config = dict(
    n_layer=23,
    d_model=384,
    n_head=6,
    n_kv_head=2,
    head_dim=64,
    d_mlp=1536,
    vocab_size=32000,
    activation='tanh_gelu',
    norm='layernorm',
    norm_place='pre',
    norm_eps=1e-06,
    positions='learned',
    qk_norm=False,
    attn_scale=0.125,
    bias='all',
    tie_embeddings=True,
    parallel_block=True,
    init='normal',
    init_std_qkv=0.0227,
    init_std_o=0.00335,
    init_std_up=0.0227,
    init_std_down=0.00335,
    init_out_by_depth=True,
    optimizer='soap_variant',
    lr=0.00362,
    beta1=0.95,
    beta2=0.99,
    weight_decay=0.12,
    lr_head=0.00753,
    grad_clip=0.5,
    warmup_steps=200,
    schedule='wsd',
    decay_fraction=0.862,
    decay_shape='sqrt',
    final_lr_fraction=0.05,
    batch_tokens=[65536, 131072, 196608],
    seq_len=1024,
    doc_mask=True,
    train_tokens=387700000,
    steps=3015,
    dataset='wikipedia_en',
)
Each number is 500 + 40 x the weight over its row's rms, rounded and kept within 0 to 999. Layers, rows and columns count from 0. Numbers have three digits each. The size before them is the row's rms in percent of the matrix's.

# layer 2 attention output (transposed), 384x384, rms 0.0905, rows 216-242,280-306,343-370, columns 256-383
050:517536489531586606543510546517543537503487568532482529489565478497579520539484549572512526565470591578579518541509466549514464472479491511469497563511508492450478445513525492481545504572535534569567556462474521472519478479480502555487572492494527556591460490514545475485502513503494520489450474538484555536530517563504512563512553477426501562516489538501534548583537535491535517509494
074:478443560526483525457478494575535588449493481542510470502456512467541509454521434437559499427543514503412507453506461492493425411479526513497480483564493471576506506445496473565534487437455520482480570468490565488526570495474496489504548599591490498492504592448428592572499525497492537481532451480494481519426541460543539498426533525543505500421498501483498496423500485504486461581477
066:525516503489569512423536495540450514524436497510491564468465483464484478533465430502464414538483484549498505516523518476407516478485482483422494506487431516453423535495459478458445477548505517472489425499462445475521480508461525570477541509447431523462517426519590485482488503469538460481501540487428524527441507435560461470473411510496447485533504473539547491491499476503470522563430
053:605522505496538516503564459430529502530514547528512512531467492521497504464420535476460517498490430541448418559502540416524460476509485475474569478504455503486494442472561474463511478488441459460478485575499518483520557527465523540514462404410567561538536487535551551539456510489516553526508498549470505467443522510510457497508456535556573495438474506491554502574480470489545521496527
043:463568529505561466510508467505499521532518502528491505517563422516517546569485481526467470484422457501448480529575451528528474489545518460517474481448477521505519492542485494437536543500456562520473567453495470498496523539490468528557527488499505511526535451485516454439477505512466532489497498536483547553449492578454437534564476460505490578557474594525545519502494513401480482489451
060:510533532506572560525515475454513553569554478448438428497523480491542459519495536511522493528421516522504428553520483516420474480547480513446591523482443455489498502474494461494435493463518508483483463430492533592552457453512515515447532476538558529510517500513479512484532537490489531528512507484493554491504521478514478488482504472438486589505413409518478448522514560489512520479544
094:442511528427585513469547476555500481500462463438521507514471494520492549515481448547531475509591499462522533526531525491468479581489473474585556422476413503532492531408492527465543507484474553493543499470514542434485430577534491559526395521475508399450536514612489429545482493477580562536562500452518505440559519449502470545525517466545513502568437462505493602497506526432474522536569
070:488507558438531408460494470436464521473462452483509476451512567554533494575494529495536499540467442444442470431491520536462546490547525517480595466435490520464404554525481443439468548517483489528553552466446408473468469440517500458480543523440389471507473489510515496440544581477464503520560462458457566511481542541438471488478487433453486547509544524529509505470528519452470548452492
088:525594487563508554477567548458466480574451545522423500493543597517482503512541520498518498543456484525479514426458490437497479533566465562466530452471514485515487531483449516506469489543500458552485538478497493544541524503464463527439572502457485522533601474480550422533447453547515520557448541479505543584546463566509473518496475476496520511533477515559514496497421611505523541502482
076:531487385464432523521505481510429502464462506548551461474482550474487449526616471473566470574530484516441513586526475542514478442490482545531510593545485523420525495513509447532442519487429523519583538574517478503489518408505515419520432504535452520584425521549451478456515604443452464477523505473486421504493542447547527444475514491483497519410512511514538500474473455525506533519463
081:504524512439469542517395498486513486437541469513433536532451513527473488466498570518514532528514503505514447497474527546435463444544526461509529476468513511505541507521513444513544487399461543471514467452420494428415422549529530555462492487535538564558535443535514550550493599487411500441547479463527449427480479439541523462487544482535511484526472496554547487548488506466439483496446
072:535457463551510536591578485506448484514539501486548516502515487580451530471495429513474479535515519556554464489481535453500492443527470513446404504473462587436448435523469488474434491491516574590513566500509455515484467490472472462449502583475489513491473481483547544458448456491536481586479530480426516498465467546514490540451461482465532575428507506468476500496511482475504483497456
075:544483488496479460510540580454507483457473467445517546468489474493450547452476499534484477545553451451507514522484559519541529568483499520450557494561571523506416525459513461512480537505522548501472499474531495498485475448502450543461534557428572548536570549425457525476505514480505501491517472547532515454487513481498462460459468527468491505468516612541511429549473500493491513441542
041:525511523479500530429514454560486510524574483471515496549445527397469478509499593539507492486516508525422471491495508513499444453487489508510529514544528536474548487591449447470457424434495496474523507500530515440483466491480537503412488530532516548540425482486516477490507497496534549419536477471540524467463466480553573505425432441461508482530505465420419499484404530451516474514501
088:540510492456512499413449539491515489505452539437537543460461496439475531530486473540501459504508532512480528407509502438529547535515473537608519490465515507460528497504513568497531527513575495523457526504498457514514436548481548490452516566511480492444541518437526406496511432574522452541488486500469545536526449511415429491483440477475477528546540467604520493501534502478493534565496
081:524452482501468496486399527507441565451459483529491501578482484485386518530513501496466512422443509479551474526433443508451514495479518544512448549515509499505534492536519499563477489532509536480494456537500521508539503487521503474565527544559486495518470539491454485545498471501495509475480472474495496522543500501498518522477498525594534447446510532451520490445431529579502527495477
078:504437533477525480463511482511573529498583541584512542488485472537564495483485500468433589502549459470482559496499552558433506470466587444470493472496497469574498498534527558569512484498471497437526447494490521510516548529555525599491504494556555448539542567513438556529417538534555497491496547461545431491551567561518576448517488497608415499484464399484463537403498563494539504533521
060:537488491459564543454531499582511499480532549510528427526526493530421510543490491522516435501468573493552471506468567476501457450529518490517486465552490481485449536550533562508367496488548469438434566514481450500501544561464517458598492528460495555500472495429534515500460529619573495507497484497522522519502536573488506549515453450546529470538456502531505510440524487568476547432471
060:463542537533486484453463530501478482501533481485567547458507501434466483510446507597449514473434498501489559505481545496478511489504524534522549529543494468568468532551525567498538536524547527483531581462526477474467473521517497574548554465418486476552542483484565448466451526506478551529485457526518439463474508484509512496501486552555493596492546455576517455482529549524454437528481
066:465548544509542562542566501449492523566526506472518432481488482505565494529439518520504471569528506518496484495476567430515405564485502462426452523544488536462448507467508504456486587474391540544499495469519468510506450514463486459477442483526526560445577522554520497481457549538516537538495527425439602525469525526489445570485472427493573497466453502442542552516487523443495430469541
055:496468513491516494450507505512529478459480553532447494472488464473501443506508433468556410537536476522482465486511455521473448486452475475455430536512504560490521536433430469489440505493431491485470526479507496581442515486448490497484531488543571511572403562570460561547422495517523463492445563450499450529407511510460537560549535511527490502533546538481481502515417474442465544540531
060:459537499502456497485482497517451563473502613524449493491451472499478569526508587478489458456500508522521522439526432501475495452463390470469462516513472499488477516530516466491484546507542488563559467584513513532510440500557552421389460512518455466505503493522481480542485418537408431529431544505495523527504485527529503476548447437551477491502531543515528511543601512497510564479498
049:492427522474557497581421503508524481479506527524536507480516465445511443461467524508558519514484423559473518430486443498501550460542422495550487537483503457578548521512469515497547501521543504484553443481460440463498443477581493496501466498553532450556501439496565493463576573561411517477425469477491529534522478482503517536529470514503530512511436510488466512456558509515515503522498
069:532495512496515474444546521477507545457479542554542594554489465465516439498509553410456560436474431529455522548550495548494459456450560484475549580523475467573492549484472518508555500499520517568560470455464563508529461473471543563524531493585510511497533505495435487491506535473452503469529470490478403459501558540546486467610495499525415511476493485524437495536527516476508451445447
078:527449516527534486514514513502524551580569525513555443506554512511507470524474497487547500556425438522460447556460534500496481452622468493464531527497496507495456403463478464453500543515475543518460462485535452490434425481471564495449568447473453506466495462492527521394501550447466478516497515546413503554462430455505485537470440478494545459506496494452492416506436458504491546506399
045:523488456457544514496505516557541492526554530547444477514515507474514561552525575472494516523541507430583569528516467501503481507426461554446476473550534520561458543427417473473493492451486429455526450470517421497438507488465487572456441478527492483466490583509435531473522470486556536465512444570491505470425570474474478518489489538432521531519440458452509465513501502481479470531505
063:519455487458516581454411479557525449529549523504543400493502450573519464446514575476464504409553568502558468482483497500500573489538536491434473502547551535521536477506456543491489501533534503515549499503494428495493559486475548470464485549499456562444502539472529537528452469564498587439563486529548535477474478546491475437540504567554482470475552549497469518457462562469477491546452
045:505519535474531466483480384506456533485505460492483457490464538515547547507496482508508511505420501567499464531510454510556459502522538464476509543599480493491530454524462502439540515471467529495481490537445464442534419542543443571431448467547469483433496514475482517512448475481464511438485414532508495456475443563484439430434486515502446478506462508439478442572435527454482477544544
080:484486466512452474518467559556527515504519498530542475546505487448508557470515540476421539462553484468522510492566444507499483446504488475501463487451542545555489545469470541544451534476532561487452476480528573490473503506481529462466592578539478466512551487498427488477487466473464498545509498506483523523481612506463516475534569535573484487465481400470448476423589456531509412572487
069:536476472524464452426508520531400521515551455551535495523556518461548535556511524485546509524502547434419498430542562490518469480507530564508542476382559544442552519482519470544466497474465493531473487402490534473494569483430523625514486531446515468447553464570558528568459494523502464488445515504546586537549457508496433480509526445472534499479515475607548508441500498557510530496488
053:528504538497503559458475488547548464519452476506498506472507455529523472553533454527414488541600482459484487542435486586455485486507556552468479407473460498518579522483493566553493485562516464480498456454518373483508444479461541536505483501514570495532474554513500494532498518515587477470474449535511428417498467488472448482470511444514474515460467430505476489465494486447491461468502
049:580511515474414516485486423471516443418462524458521512457554485523471385523543573437490489460487421468471453430546513468515551565505518421477539476546436499468401457533492454519503511565470503502524503451488524424476508465489482512459449446481476434574505491498483475430525508462456549537486459445437512515533485459497487454441512429499493492484499531469423452457466427429482477458607
059:456518564500575566542524520474476551502486455532547507571448531498532472434483493571519555399482578453463472495464514565503500499480516461504489531496443449471426536482473473513542481453524487458555498518520534456460545474461540552597443448567491494512495509514433552489517580491452520499493592449547514468497615464577458489506551519502552514547454496454491469576533493510463489526428
107:452468521533494453543459469452544442491490447526506508483520498486531473467516508506444477491464491513488479469515466437408509437548476518526514437470490506448544419491468460456509517532542491495503470498440472498534512486516480465530434534496501510497501440473504499471551469417450453447479479401474450492482509532502461510529554406461457523474475492539520497519506433554494558481529
071:519569592539482469504462548504507509534446498467461534589502499518428420513487447432458553506474498486508581561442577533548506514561510434509477463471547572502490480506530456492504538564443478455477510433504466521495567486528514494491439434497530508526503453532462460477508487499546528570508496555469530526542444505464494487505445537478460505487503528575546541503519488473494518479470
084:496515535524514486508432574538531457507404519593504503461501547428480443534456495502498503463477497462525427479503619533535593478536537445495554408507485501474481509508493543483458567549517527511453555450514530521528472499475474580514545521423533499525640456531585460527536480550480480482518544492508579479500503553541498453532482473496466465506505505570482499462472464512461483526483
075:473515485558484545468396489502452517487538489509522503553473563503461524524508471403543519475405514508500468483491470482473519427454513483512454473543488490493498524478539512553534531491439572531449472530502562407544443530435517502600507553433461498507506406473480479459493429461442516529483549535547455599499511476524493485513519436519504574530547535584464495483524441470441466492455
080:499511480493488534567501438516538581429483506427447449473373444538517518513499532533477475529489512545556562562505476516461495499534481439499479512497551551455466537475538455491524468418504459467559561516500470528476488606504497457526490463490450531519574515500464553506446526507517501501489504473482441436535520571542510497512463503536514477471528506514540498535515517550504483507504
062:492557451467520539540506519545456484481484506520514548533475482451490469505501439440475426509512489564515501577515465514548537454532485532511455537483464510504495514522569507499472501546560514521515552516368488463377514473502553579536602513402430480499493513388532462524510526450400543539544512426465540516554468463452492455562506450534475486493453499530485429540466455518557519414441
078:577504536464452497580504493480475556493546517472512531471527497421467507538531554503521487446474526545545452486522555478530518447514468504478548524515541528570529483463539518520542533509600460449479514520570533522556559486525526510540559470542502550502466529482512496495538478570527494522395440533562582466465457469553543496478461509508467516517489562490487521525511532566418505437521
045:503497489547521514495495476504538448478522497490519506544529547540503468517477465471565578574505444468497529486460498510490531520480514548464505432525481452529463466469543540466525471479535517521461491527434480592503479550480446517486482608505462549533522473471416527476528513397515440493516471478526531439529559517497529457492598416595497487536490521460473530506459451422412447520468
080:522570469476446492568466561519497441495488573458509522443464547462455561521506536515564428478499541514486515452517478468489497574513449566486536484511542493469424507532516513580488478561510500529483494512450462519549449543445463511546493539422520470513520499521548445551512470522456500526489489444515520497510468541523532444441494485498515526543441452529535485514475549485435477554579
077:551448532460456536518507505507462526498509552468485459520480558528449577431443472455508444537475522506500471472523425493481553490506538446548541518462510539495451483490478512525515549473517533609516618511458554516437477535495506439557576509511461567509458436433459482522494470562495445485492497479458463534514482516466494517500441469507474466454474503513449472482458443518529465522476
074:522505477505493520462495498528567537534516451473471527568521449553513449487564492485455526513515506470471519505427534492475426448511513425440505479509497514535491535508564464594555529419492499495548483482568475490429473465503478615527527498578508537532512489467468532523492574487517532500497645479572481505514626492490544503474543466467482547477484462518392541517456511504496465485539
063:497522427564518478538459530500423509472473524555559503469510522475502508509495484530581513488500524613436537502454516539515471528506507558520516570526568444418462463551481432489428518492471455521454422511495523510504542457454423501595457509404457515466523503449565421482542498498479510502463525444520449527491444473467471514427521454494489528498528444487603472489533417511515530525459
065:485511533524420553555530500563510517516463468547456444517567434510537511417535527541515472460492460539498535454529515412523476526479553535458485462544568518457555513576475425429465535518489541486547423524524528504500513438539451406568525503527493539511506521581596503436518428528517514548475513502475541560427526521531502420466491563503551515483574474469484543503470485557529513536466
067:477544502503555497458517514511500470557434496541540519521425537566514502545537489528503525504494567527476493475568448587478487567473497461462573510484523474474557455481473518477450456586506451493466527464444548573492455531406507482495458517426494578468590511557548517467531448464557479461476502440499502451521494524531474501514489511534509553465475511438542428588537555483456454517467
054:454414542561540558486481457474514521492454525479500448491551599507506529519465438515514531505559505571536451462548490506607503455481565484494531521548502513500498582518503463473539501449513463474509543443465512448538555529529433480442444508545514533451489499423518439446430525543458461508466461589565413462507540472532479524533514464445544524518492477566470498508488538519541493496499
066:517561575542464618517503548557456471417486476492469474454520488417474563492595412511529467536487525452490468502494525480570473478557569441580515492501473497494466563497442512517541468555494533521584522488527529502525456530502481425537485499505466488585456461534443557519479522563459464550460499465504546496515524480457487449529613503461398451519433522525427550525456464451412537514523
050:514515462441451545498452538512484488548448514448503460483521483486475524468510515456513514479496547438549580525515481522563530497526473482534388475513499539523424515481464486481560493576535449535466567561468441475507439482595495508458558576555424431396468387494429523382467519484436454543507503522458583537491483504491482423506523558481529540495532507515503456485435460544431540523506
075:510455533507552504484538468508545489501507546533450515552547390597580539454500498469530571489438493529486559543458431489445461446482430511458565522508524504636467518527477477479523531430521549513524537506491532509465485449475475530505522554521483534511569560549493447476522546515505488520463482420534460484513529509500491552521516551515464534433528505527531477558568483551565510558493
081:529522488452481457455515445486433488505522511537565471558507485550479489527550501540515462517486541561462508510521424523487448468550447565485390524376459445513452496526561450617492489539422493421521500490455428496528488440487552478505462508452500473490494484465449397482453500505508556501531529494505503482516413499471489504533470535482592446507524506472551488562509508580477524432486
050:526460559503473451549496493547505467538568479522494513559499521547545466468483535513425613580472539583541540473522486476510489572543547499602506505448600486452568550475525470445488478451558435516522477512486504588463507413491466501471467511464499557500469559538489542495511489451534488463470404625541456467568496512473436575518534556492558508496511457431540493466509518525491508469503
064:477509460511531493493516522541517507556512495516479499503527501455475535576431466491474544503461517463521479528479404495534472461532565457434552544524465453505459427523458539485453407521545488513499553505473507519542495475507495482515560554569501528486560564433533473517529482504542434509446486565480535441473500490427442518519456533481547491474467517463526463475430513509499477492448
105:539566455469553532536507458487415409493457489504520492500550503468468542509506528584516518485519483538503521487539556463527469533456463549520526543552524433426489549431479472457459479543561531597527500508482483477551505495513431502491505471389512516461488505472519501533478465514512543419488506450485475498510452501473446490442573523468498478528526520539540504533506562456495590475563
048:514534506527490505534549490525521508549496500502545484392471498492575417508513462543515433500562497475460432528501557462533421531465382453474586526525503469437485498483442508527470415455492515523400539514488468542474501511458506506531441521487500526517447485465506494418454555467490474436539535506487435376535450433479505465529556494499481563481447514503455458526483433423488595493532
091:429464561523496430526520490503541508535580506450507559520403526493491503492462520511491573429491484475479503497584499591492521512493507498517494518484513433524464537558481552488511558526512581522491519538514470484508468485436519544503584529484481515476523470531497495531508478446514443500415449463468494510434533503549539468545502537541478451499461530521412490499438414478505491428504
069:602509508509569529535498506441496485582496514494463433455483538518426493567512455520596536477510488463438561459499529546504466519581466503464580480491475422499466498477517477482443571458531540497519524491558399489512454452486529599525565513483513523518510490546533467497493459552475487547526463488511550480515435482516454483583505457473490542492520501603533498494492405534538472493579
053:471480568455506550469577492493492482515478487504471444498520519531560480522538430533496463494407393494445536488480548502517487471450424430477509473560466487532459451462456449447494489390397538569589525447472468517536485503539502507500539490555508501486505507559567502538568538525536528481395497527435538499556492592474484489518489460441506518488599485453527501506465463482507457487497
047:493521512453589590436502469468512511490464490480521538523566513503496426562523470562474511526485538550528459508453525423542544517489506540443585516526430537486482496488481438557448465549449579539491527503466485375520492532475476514449504518419533465528497519545464503492438530485511561554548508503524585560457398520501491459529545471450442549487513456503522474566512500572511515456566
071:492497491565587484447511495517557469562490563489463453560574444537491475460456461449451519545520533522501444544418569529487457532541502508492505453447477469503482454457568530519538442501520498486580465487418524520508452460508459536502446461501521544463541485488519542506524558408526487534503490456491526467497555524545509501549546474475495441571444468487504477499561497510467515514525
119:512521512527557506586522469478566477460475511527456448493451486499476439517529515476510506460476550522521477538457521486499436401523508535539383512515510411457506497541492519512452456467424411527516440462475481481455463552514530521531453521588518465569496524440506455452522477427453414440581533407455500524503388521505537473580525579460458508499462543421526535561524521501498448511572
085:569496453542488488481506575548469522549497504481538545505506547454492481518514492536498475496439441472480546465461444504531545490633503473531520472457481526534525512499508463441497532606531496540413481467487493473493527523508462516486494542486444568416537468544496463507540463506467543484502555500488539509505493475452518619534481506526544487546461582499482537427547471465496535409434
098:502549508543440456459487475468520472467511479492518488473560496572462553534472543498514494518511557540499451378526561501485514573554539507509553477458527544480441509480511510547552555562478539519435393448562493547489491529498499574496569493446510574454589482494601417467451399510454489471478484510477589552490540500523541511545459526461439528519468484527460477494555562458506543481532
083:503482460501525469479408506447465467451546517459480503531582484542484520469479514466500510516487489488497468531502523444455456503493467449561524463554426489541472445460490564554538452430477531483465465521470500509536579496490448500477492496498530557469465456439502576542482505465502525510500514493520467455418498512512458548572443472508552495501458435547429494401485504485510468451462
092:487491503475520493518523527468568563516475545489536465500445465546565448572577582515519487495489489586507475580557486458530528546498478467494464493463512484496545504536456496500555458554517436451544482488506486510574520500491501450467433520502478496488450471519497527437496507429545437494445500438441419466518560476489473525466485500516415509497490414521520513512576461505478475383493
068:508576491529498408504516548471513460573467510514454496509433453481504492512425558515481455451579552529509510537481533548440495406535537454440549489520507477481554495530530544544548553478511547491521429516448525536499524533529502594506531501406532456509446538487541478480506535447492488538521522461496502443553508496490458516417510505505410506500466481522463506509533437493566498466616
097:546515614490504567471472534418532511476446518459478507437533468449473493498516565484520514518429424542547498477512489553528527548469530526557516450551519430457573556522544478474491476506523485514533477548547554487496423505538499482465507530479472540501451463502536575557518436513522498518415509511539525503467472582521525492443464486488525434464521513502473542531542461569523497517480
044:479566523511566508556557512509553416476528541454466520489488494505530490487526510495493478546561609478530470471594541532443503463545488477560487475529525457517542484451525486510610522516469471425556472535497503482465528516494547530550526482447562550486506464514483451526540468541468581522453563584480460555504548450552530527494523474478569486482495495618531501549557479474559560437554
089:399556566499537514480518543441498496548494558471490447516453544358446555503570544546517496511515509440436533523490450524509518566513507510556524533421444425443454520486462502494497500489473527512542485528522529473497485535455504496499619496505457476610561499506460440489470451481450497554518463513460524523460493578507455468450451466423498561505467480441454482502481505468512537502474
094:604511520517433472488488547478471442477539479479567519554500465473539506409501439467460463551490555503506509608473535519508521517415486545571560472539491546537475545523471561519528507454478552560471551557525513534500538509545564487569489518514443506560447521399490550526490497463531423497548524515479501494483470478507515528486527536510494475517445487428594449509496485544488451526564
082:447542472518464425444520512506544541437555446477464480519466420511547496512508489517458508473544532451505473522434470439495507500486498450485514522512543467465474505532478520564586557451516481434525458432540544514538594497467502478534482539498539563543459478583464524396509496519517543520543642498538500492503617506521532489541531446526494510524547452497500493466516516469510501511524
068:453468467572432482492520498465499442542465452540614498510492516538615495553521505559477486505512545463518491471474475536543488523516574535502536495489569467475492471542467500514568533526502408539483497421497474538517497538448493615504471437520516494565487537493503463496478552497434569551541449440458505550453413447468431469526530513506531493550434505565539560493551471547571468468539
076:453542520506472516486506498530495557438495500530510502533479512519571500460464488447550512453427435581427555523493453417496522495549445540490484617501477526435508543532486428497499434497471490504502535495515533512505484496508507542510478447508542475496531536485508523573532544562488445503561523481544497536506493541579444473488531553546497541502500543467480468440434521568553501468451
071:455554549505544507444513535491493477545482494522474543490487574609524462582488490570525515427528497487479510538467498603466434514517461477501482538450393530411481493509520477538524450530489546558473402440419536560449468480371456526427517503513491500461515456542519511513480459579559457531512421503516516458511446505492429523514496533472543468425558499460498546530556526522534566593482
054:495414469492532533511523471527441524551538519495473531430494496532514532522464517485530569506479566483415438531520476496560453510439477474495521469530565520498462472539518461513494509515561543521446488504475508504505470539449503467399473481433489488446469487523496489474540428412512480470499560563501459571464567457510456535559573504420528527553511397536512539488608506482555513508554
079:562575529561521480572500560444507434486523472408469510457559454438536481466549450435531495474472523463430476506558491465509490537509524496544502458576562561396541438473453457458511439483540528489519485476542407545450408535432473479460488487404490529543473603521435523472523477504513459462479536471540474445467532471495536459536582533448472535524510537550514449515525432372439605447521
056:525512460493507514553477535543546516561569468500417560567496520477490554433489448447509528538547499427477486564564573495516486553435526522511429484478502517516531517567517566509443455552485565546481576496549497590539498501563519498423520565494468501526529480492550523529536491466540532561535496578517520581496461484488533444535557538524419506519455548497500498541478502484459514497475
076:545521515563518479547497522499490507487534484466493481555506466524492501455537553471487500517452506569558528508484565432478455528578487492506427502549474496519501553473511481519496529512475541536511457536613514569507528467477557537494497529513525555495520498512448555507466482490546567504485499531534469484530512501494480563495456526518541509518500473492515563543566519597528472592572
085:460509414411511461476436460485425548457461485508462471482511489426528551478497450490540493503519459546549552472548500485516523514476493496458443528505526442398530585502533402509486514434494479495635506514516522464531502486592552522451465471491469480498473481496519566485443514533493592488480496521450514525560564525518443505473507459506465551539571488455500479468442445541492484515511
052:419418467406561474498540514546519487504504514484463493459499517453454489434548473488505455483492461416508533490480465504508510423458514544508493481492543431573535524411541511442483529412529419527530532506464454480498509533489494475466483463522531548510439530472496464499501479524517417430449391454503535470519526485446452543511475511410551501559518508531510464530457492446470503476414
065:387545521505503434532539525564494527557560423472492540459415536469467471482470446533531516532510517499504469461509510530465416504518600485458610436489522448517553597515474583490460507471531499445456571542475464514491558499578471487469596502557517485499548474471436517468464493533485512468412536466465518536523547532509426547499498456531511517480512474500486587489466569550458507568433
# layer 2 attention value, 128x384, rms 0.097, rows 88-114, columns 256-383
083:461490549479494428514596500493530485424514538435490573469543526523485531541543486493429525485481396559496437467523526534488469475554474530494503498503511529555539473462477406536524476480498557479541474493529433509549470500499514411435482454524540508495577485520395499455537547558505437502577477485408474483484561497516543507522540488458458555480529499511542517481501497448425520542495
097:495514474525494530528565466491507436519486460540547521527430468501507476521510532496490513545560491475484498528451517513560513505505489550443482478516468485504507523479531568409523492447498552529507491534504436542397433516547458522501478435484464497473389548548503403527469435502487488493481495506569462434506492546479500535436517455451566470497441480423439495541466581505531520499488
083:481539536487529565524459503446470397465452492531574503525487480521474480450560500504542518541449475511583519474507502495470474550517518488513495592547525545467410451481498546460528567505467477490461574536474552503514508482528478462602533499420506500529529526449526450429607493472502524504470435554589559551522505542518534521501504566575516465468484504389564471514448536484560490512510
077:534387500502588519489564556532539506500517505481497527495540520442483580475504513470561521514497549502528408462447494579511529515599504439478498544546539508497527564451463384506510553524507505510602428487472522528582481506549516512483425478478526496491477542535481488433424498516480472461482479494508475518520426535512604524531541451448462542455492504537501443551534526486502455470521
079:500503494473448499510503527510443515496515561480497452538539442460545547511482514473460474499466527471535556535526468569459554482486506470481453539480477483559512464517460571476457523481469467481545480571520495512513487512468504493539567543520510474557510474496498564498576532567522377567519525500464534517536564461529506490527443571542511540506554484526579557365493418504530493517471
081:540458453413450520439581547543529505528522507466514578470400454494486541583502547518494543529527479568485510439489544482618449547516569512496545440514524490496572514519475451494487428484493521565484503526508447454458499478573547465452486512576528508505569501470500514458469522512479543450505434504468456434493487487477551538510526484453510570493463489532515571451544436558412476507491
078:484521594512518481426483544522504506524570508518552467424485524496518509570483482583480557551461479543511420498500508623519496487474548476510408547511506503580455542503476497555518500526514470470486559565477479496454538456547516487501518462537507481503525516430517595472524502501471485536489463491466462497483474536541519505533451551484516515585601575439512442479476547500517468487469
091:503591481569536404484434450533496570597537526445466472471507507465481505479519525536525454444426529466495579557462438482496505484496484484502498534503453524465576472521448534534556493480491497453473458580503507497557438545494493500472511508521523434439549466504537563460594397532440527508572551471441499533563506521551511505541474530496489491552470466497568495524472455558455551462546
085:562444505453467528516518486504519476485580437500444516522521460505513500480496529533515444550487528446454575565513526493507490499515501468503440623570474529504491444551517460494427503482528515530525510507521490470514551490497478490559509485481412510499576531407566545514564442440525526516507528486487519533447505509470475553503490601480566449489473485539470492493525520498579491542498
091:506497548421500475459473480465335510466475491514538506496520475419542468534473417499522454424473471432563628500458465450477502573531526533482465533446447498505499514537465535488516499525509397467500483449450463495546502507506522451521571486513548481445604450489460464561501488502502496581447508492465563572486504520496511486525481563558501535534541405570587503435532480524494549524536
084:480515534502511427461541492521511485503481494642570481472591439484534507514471477514544476508473466448476510473503444532467502479425439491547529518475510464476521508519395492550488564540485549583451527501502558491508476444530476380514500445529510460469510445519478526460514494489562485518590514522445562470450524446427476492513482501431527527536468405475526506451570495477481506488483
078:602474510552528561513499504523457541451489498436493425486451482492514544467517497499515491492490548458539548473445490451472456546452498520436498452507556497557502490515482478459517547550497436478459516447494464522487554452544503447642467494528501528461515502543539505467508508517535513525548466550529506582497542467460552461484446549526484439495527557472482532449520513506498460534535
090:516493450461534524549562487529552420549399463552464473457432453502534474437494534455508567495538525491470497468523472523497499487555521510502455443567481481532523459550474517468560531558570555468554518540536504453432482523527452581537472483496420517427437537486499432579411433489485466472509523505493448539507539544439505513470545483427520509498462459492485554555464528446503466490528
074:472480563468530402491518479484605481511547553491437537459476511546452483488483504500495505447562497533456474525482522557515467549525535478473555428524514468511516472548508443521563492554523553514551508500440506490545490491519510443442392421460491495412454545518449469479407510507478604487459440508474529481417443494522452535533556475414514572484500453496547468504561577504509488501555
088:492530448533480484532443519479504523494490476566467450531585496483535535489519523538562460511473508491549626578524515485516448463515571427576437594485481460443509528455524515483514520491508584498480550573505510453506554545516526486536521496531481488535567493468494553507528528486494491576440523530463558540482596544482523533484451585551382517526492525380532508460529487494521556501474
092:481541515534402501488506494490499531532477542515580535477470511496544493452508596480503436514612508469493510552509493488518502513418466539476455458503572538476534526526494557449427498455539481503477429490551475427531524516427472536511541513467460492573562502473596515469459535521533476545518521464519582481538537493508495502456474496559497433532597505514392441490435417491570464543413
088:481484478525507520534504556538589520580519512530550511516416541533457482563502431461571506509545507531467412539537590576512521478442533518502496473508496396479497517512518538460479488499496497518473503447475529503469470524536592558469516451513508486488507520522505436540527503497518496435436466484531491455480403496463481513464519406476524481521495501490403495516537529518497450468487
081:464515519474490512455442485498430515518494467560482511537442516529479486473501432483443456580475529483517496500505506462486489554538520450493480483485474563535495447538448541471478478549441487484464527493510512484621497438473465476488587449494499430469555446531549538533526517541463512539509520529410463539538478453597461474501429484563464500534571489511540445493516496550514495532539
083:580542465414483558508499479489499521505461479460478469543568472516545494598528487477485511493424577495482492559422485549566468509483504474482517513474579477526457506438491581483496506520541463540459602518504579460497573491447477556472548482472537428549373496464549542522594520507481504495455496453528515495532438496467472457559448537515452445472498621514411476470542509489482572477474
088:525453428562555505500513501415544492496486538521501499464571479492521550496499544463509467589519475474505472474478510544491476490576442501527529556506476548545518514447429469514503460453517494553522437461510420432565500459466553484489501511513502513505515521508467507485526486549493513531539475520435466536453532572518521509526506499459484567497495467522508457531483482506444447531496
080:481518520521504420528556429499550549529533525489481498466497510475482479465509533490443527500524452453468412523462537611465535499534492521491557495500502566508524514493528488502523541453486470519519470467510516508521435500500496503456413511510498540504559493509414481543484493522469601483517506424464469468455502487491447502560476488457483518479478443528462415589455530501507464500479
078:473489514513516469433501488522499543517529484542481560482547451517468420467450533537505530514577435512465442562487435507457516482521539491489557524476604500439535536508483475549533521473467499501494477455478530517454524519460567481460475461614511486471497514502452534516453539506514541474491489531433462524495468559528523479508526461477470535515477421478557468512509492394554473480504
083:497566451532469546563549473507459478467509526502537523482478504558443477518468502473446544532439525528513548488530536512455488491458505502452434515559486508525522505552526577450489412482519487442529539495536530513426530463471433472536554572486481504507455503555555458502508475501567516519508538527571504526587494550495510461436455509503486442519508528458469538427501519525509531506469
088:489453438504547525538477495557580434533444500515494488540513496505470533533472479542521569491589454558496501486443570514504542477462465510511494427497544435500479506551509515467554492502452517471524507487553514511430534520532452506498493480491534484484372478549542521447513532477537535480483567481546541529491470472480527453498555459399563451461436461490447448484474510466518460456537
085:512525412502432522464443449478429591498549519555492491452493496468527540500461486542478499511417524456585528491530429472417554547474533488458492499482466557521493472543502533494520540514500428462530564527475494497498491518472435510538487550520578475563551422528563535485548560575468469530510497503496571602531495459560499447547475543543473505503539503525515575390475459539483540505534
082:489507524548520447524482491531566541524490499538504546484490531495454534415536462513480543475611525537495413514455506545524502492540508498473558393556546564517504488484535511502558491504461589540552449553486494518486425527496508480487472493548561499429479509544401475488471483535464521440487522463485476408552496430526461511510552471462505525508447532458498502604486539496505482488493
076:493528461552526518542516517503543449462413461463508614495500477568512448494468491473511562495575487531525537484536642491558476451459491555470495455525496478487501519478491515480478516549545525503507457487537465507467484566495515572491471442492449466526371493504518439497497502445476538483440537451605447437498566504483503495444493537460539471509470535450439482579489504526520482525504